Each number is 128 + 32 x the weight over its row's rms, rounded and kept within 0 to 255. Layers, rows and columns count from 0. Numbers have three digits each. The size before them is the row's rms in percent of the matrix's.

# down: layer 5 MLP down (transposed), 256x96, rms 0.15, rows 244-255, columns 0-95
# gate: layer 5 MLP gate, 256x96, rms 0.109, rows 245-255, columns 0-95
# up: layer 5 MLP up, 256x96, rms 0.103, rows 245-255, columns 0-95
down244 102:113122156186124195099084134088169198062098112098186131172111105090093117161189095118144133140127137097156106137132128163079065135130136172107117139134107080143107160149169142173144127145103152142149147149099150141102112159144110193104173084132163055132055133155129078121155139093096100136
gate245 107:122142139134192127105170172164121164083125113172161102206164109176181141123160098071161137100118063158088111092115145107166131116128151073120077093086157142160106091157105140112137128099098077100192138112076196182099136159140165137139156155124139067168114123143114100094100138134145123097
up245 102:158063159077147145129121094145098118081123056151155109157088077162157103117120080168152096086135144165102133129099120143196131154103163058112129144159084092083122084104117127138146141106090052101152179123117197128092126197116150164147084110104103130115123135157095121113115160194117109119
down245 102:169165148140067134191152111174086071179115148146147097152154118133083122136136150178132088079084176130166100157126105167115142122125107090123164134172162104028162152186145157089166151116118085198092134151074148093140121133128102144084125150079115132122153122131124165108111145166150075126
gate246 109:161150076163125094159090077109191105093165171140086148179126145109162139082160113141104120077052093105154170091173128075075179146117063159117122135097123084125137132131140131133146117141102100115100078141142112094126047114119114102121144181066092095102141159114131118102090085121130174103
up246 106:113113161075071147092139129158175139183151097139123130118130184124179133121107040150142110133143133171106110080099171138110160097155183143135097128119118144051079090084118087146134105112157098127138143112206163142093079111156133110107147101119099101149162148084140127134071140134224151145
down246 103:161076148180158139086156133211150129149129135089134117150105136134122122124135144125171063139107141128101127137172113142114133148070113085144101133112140122126097091126134149129119110111174067120113144139102200071131179176101191191135159126088198080133150152134098112068106072107121050161
gate247 106:098121089081138077119117147136104138118117137177071138111097140208179166105141106143138147139136196107141089122100086093083090126095088117159123145136116122086159101128087097167166132137109170049160143158160179210087175159130121174102136099115082080172141154132110142138083136172144131110
up247 107:138173108091111061120144158127137129152144144102104132160143176131162073131160151126106143170155200145098106132068082129164100170060145159114115198132148155074128103114133164117139119160144119074113094134119136120171066122068111176125145153136137143100117179101174221148140078159123096123
down247 103:091120133101111112093115142115130175099165162144092118063108174152134107201130162132123168118107176158108099109154196123161128116088144150138213144168116104091104138104164100139109187104123080125163095145203136178157165137100176132147066156122146157161118141108174149171097094166180129119
gate248 108:081056138106091104108136140130180125121081140082071104131091122149161125176126105131104115141106117105182124117063126143089176130101079135154104098076155170153165090174120103073158084184115147095088112116122158164161134192128134185123168138130127128077092158177148135119169067125139081120
up248 106:136086097139153105104096195110176088111074116079094139071120148139102072119124164125133115133118106181152144190052164120119093093112052154126117196161105096099125097148137079163145158135114133111103077155157131148104133115136112213123184156108127130158101116120076140172107073116136130130
down248 107:107169144065112119168128098094134217154138170108130099171126100126066076156107152180137134157156154126163102188089139206109122148122106142169081154078139132118154130154154121169141188167101089092094114128153092170179200121082143138072119139123165109133141133117133132171126130141155116083
gate249 111:132118112125118082145107060089104166130142121099096143107160133094086136083186094130053136109087081151133092189132120109166107134133150196119132172127140183154120144114113094091106118125157148160167092148134174096184078120131154157073081091098088148195140185075149149080117121137147129156
up249 100:184214156134127092143134154125194079116059140151138124165178171188143093116103112145120096110098107088181144167122129095136071115153086188141159114135124119183058115142113128117160135078134141135124155102097144110117110124097157090184070120137078114146154123104163154102117133137194110166
down249 104:106141127118159105134129174129182069145134116144109107108118067142157093159114132123119183086081105101089165105121158055139104100127184151048132118177155161085090127117074163160139201106159191117125131205132125133131113169065159134165156118135138069117124091161138141121149091099133121111
gate250 088:131181129122169145133152151114163087077147089167113129079141187188166116161130129091111106142176174171135172137142152128105182114126141085154107141076135132103143159151148145100116125134214099084141089115140167136177177140057170123155149100139067108152080144072146133115075088139134154168
up250 093:125176176116133120068102142152108112100210124116152125104150117186120138116127127158156127167160175195132149134141193113180128177150202122118169133089132133088147145114089146106160156066147138100096126133134155168200122153104128118122123063122079102132129080121175110044141083135124101117
down250 091:160150083165076139128124094111046134144130085157200125148138113067102105106160112130174081083130158130150141096142121106086174157157068118138111129122133109142047084173102121173127181149149191127134111113120107083124137165138121164160128125103140098175165089092098192132122126184126119180
gate251 100:181141104120178120116134089156118135097123183167142087167087117193090163103122132112144201096082082126197102076199156091149118143125114169130094118108117126094117153098126145123126147142061134151099108120102051088110144153167107120076092085142149145133192116111129136095134153066113114093
up251 096:088167175162156136151089092142059136156159089160142151167181107158115131143157119096167078151142126171128084096087115162112090159123161110085165151152146132136102099134223109185128134095181111124177157089183179127090126125088142104154165084138141134176117101144138110205130141146156125139
down251 098:189091095084127155151089184114158130117166128141089109158116145142140104111099137110110109195108108136140159107163138132160157162101157163128112131120010103073125124169096104106064119086088112109158082104150136102147108163125144096092122102163143184090178131121126140070114149138215109145
gate252 091:136133149157090111101148147185098139162076157125113113158158123151125141088143112142078138082105122080118141137217126123122126099120135125068147172116118154114118125177085139135115112110126088068094127127065156134147148168134121123119089169171096153122114134059118095129180138056057141025
up252 094:113154137122144132108189131163169175149097165146170146088175130215117109106097108119110125086112136129113131163170160119119113147131145161127118144134161135182152119143105061132130149080149066096074078118203101153160155166204112101061098082176115184157110107149165127110119102145129149101
down252 090:105185174140107135130129087010102108107150125102125102151132093159079144126111211107141117129110134132177094057118148137135123107207081126155140123135074133111139195155114158133129053087124125139155145107162147148136106094140135159135059104092108109103107153148100150185118120153117133090
gate253 110:189101192132103132110123120059149113093096118185169122134100178147105161146127150091163157106105093154129162118168104140105142111204130123109073072080111127112140134147163182143134105057097144152138179107114068080103155157104110087166149133082034134121149116101130124147129141139140175124
up253 103:142104118127122137109139123078122167160053082159143194084104065132142161128100116156150107134195121130138123097119116118130115047130073092141145156182147074123137096102092122109115153128123136119078143094150120147189139142111063153182084114082218164074107124132127077142141160153130104127
down253 097:070154189103139148177182077137110115167190111117179137122142154181159157094173142090097160132034142114100085149143124154165161111142105118129104116112138226124126163138092164102076107119122133109127189078143111108111078145141157160144185184140090101112132149134120124150136132156121154149
gate254 069:161160165103146145141157175140121211117115098053148079074129091122127117157126141130067123163107083098146180140099082161089142126191152095116166131148132109079194098144137161195098143151164129113108125149154218146138116121092127119117073184149156148158083158127125152138092123152128135116
up254 083:140124123097139133114082125154124107138119116151171116095151148135189157118079081126180114138143186139127081112147106106146147171114089134057123169174122169145134174170109034139141095113109155119138096058096096090082158142126128082163130138136134070124110068161110118146115082111051132193
down254 082:134117087169102072147091094115148129094133118185053163161143136123089120111138138142139128075136109118090131120135179094140095114109147125191087114067177139131104106131159145089145092077144101113118192148110096155160142139167125172110169098099086185117188144097151140049130149122212146129
gate255 092:155133139139202184109109101082144143125146100171099155154097117165065173114147107174154151129133094140140106107183158115155140147167146177194137111180163169159073131126090124156135099094108090152165123103115128098134165109186162081154141134156181093162160110150152072073114115135183086093
up255 108:140097103126114101141129215137112157171155096066102119128154189101153177089100129121139169109168140099083161143182102146122104095147150128161117144098117138169144059115104177141096144154123181138122138117095192136136190147120108053115165181098164115129166099163095134063113124164148177127
down255 098:112111156136138133164182078123171125189195071119126147082184183085129127079184104132091137137149117137170090150137185155101127181168070134090140118139227123154165086102151142144125074121162110130120146103176111116119134150092110103120142099135106093164163157120107115153084130156182102134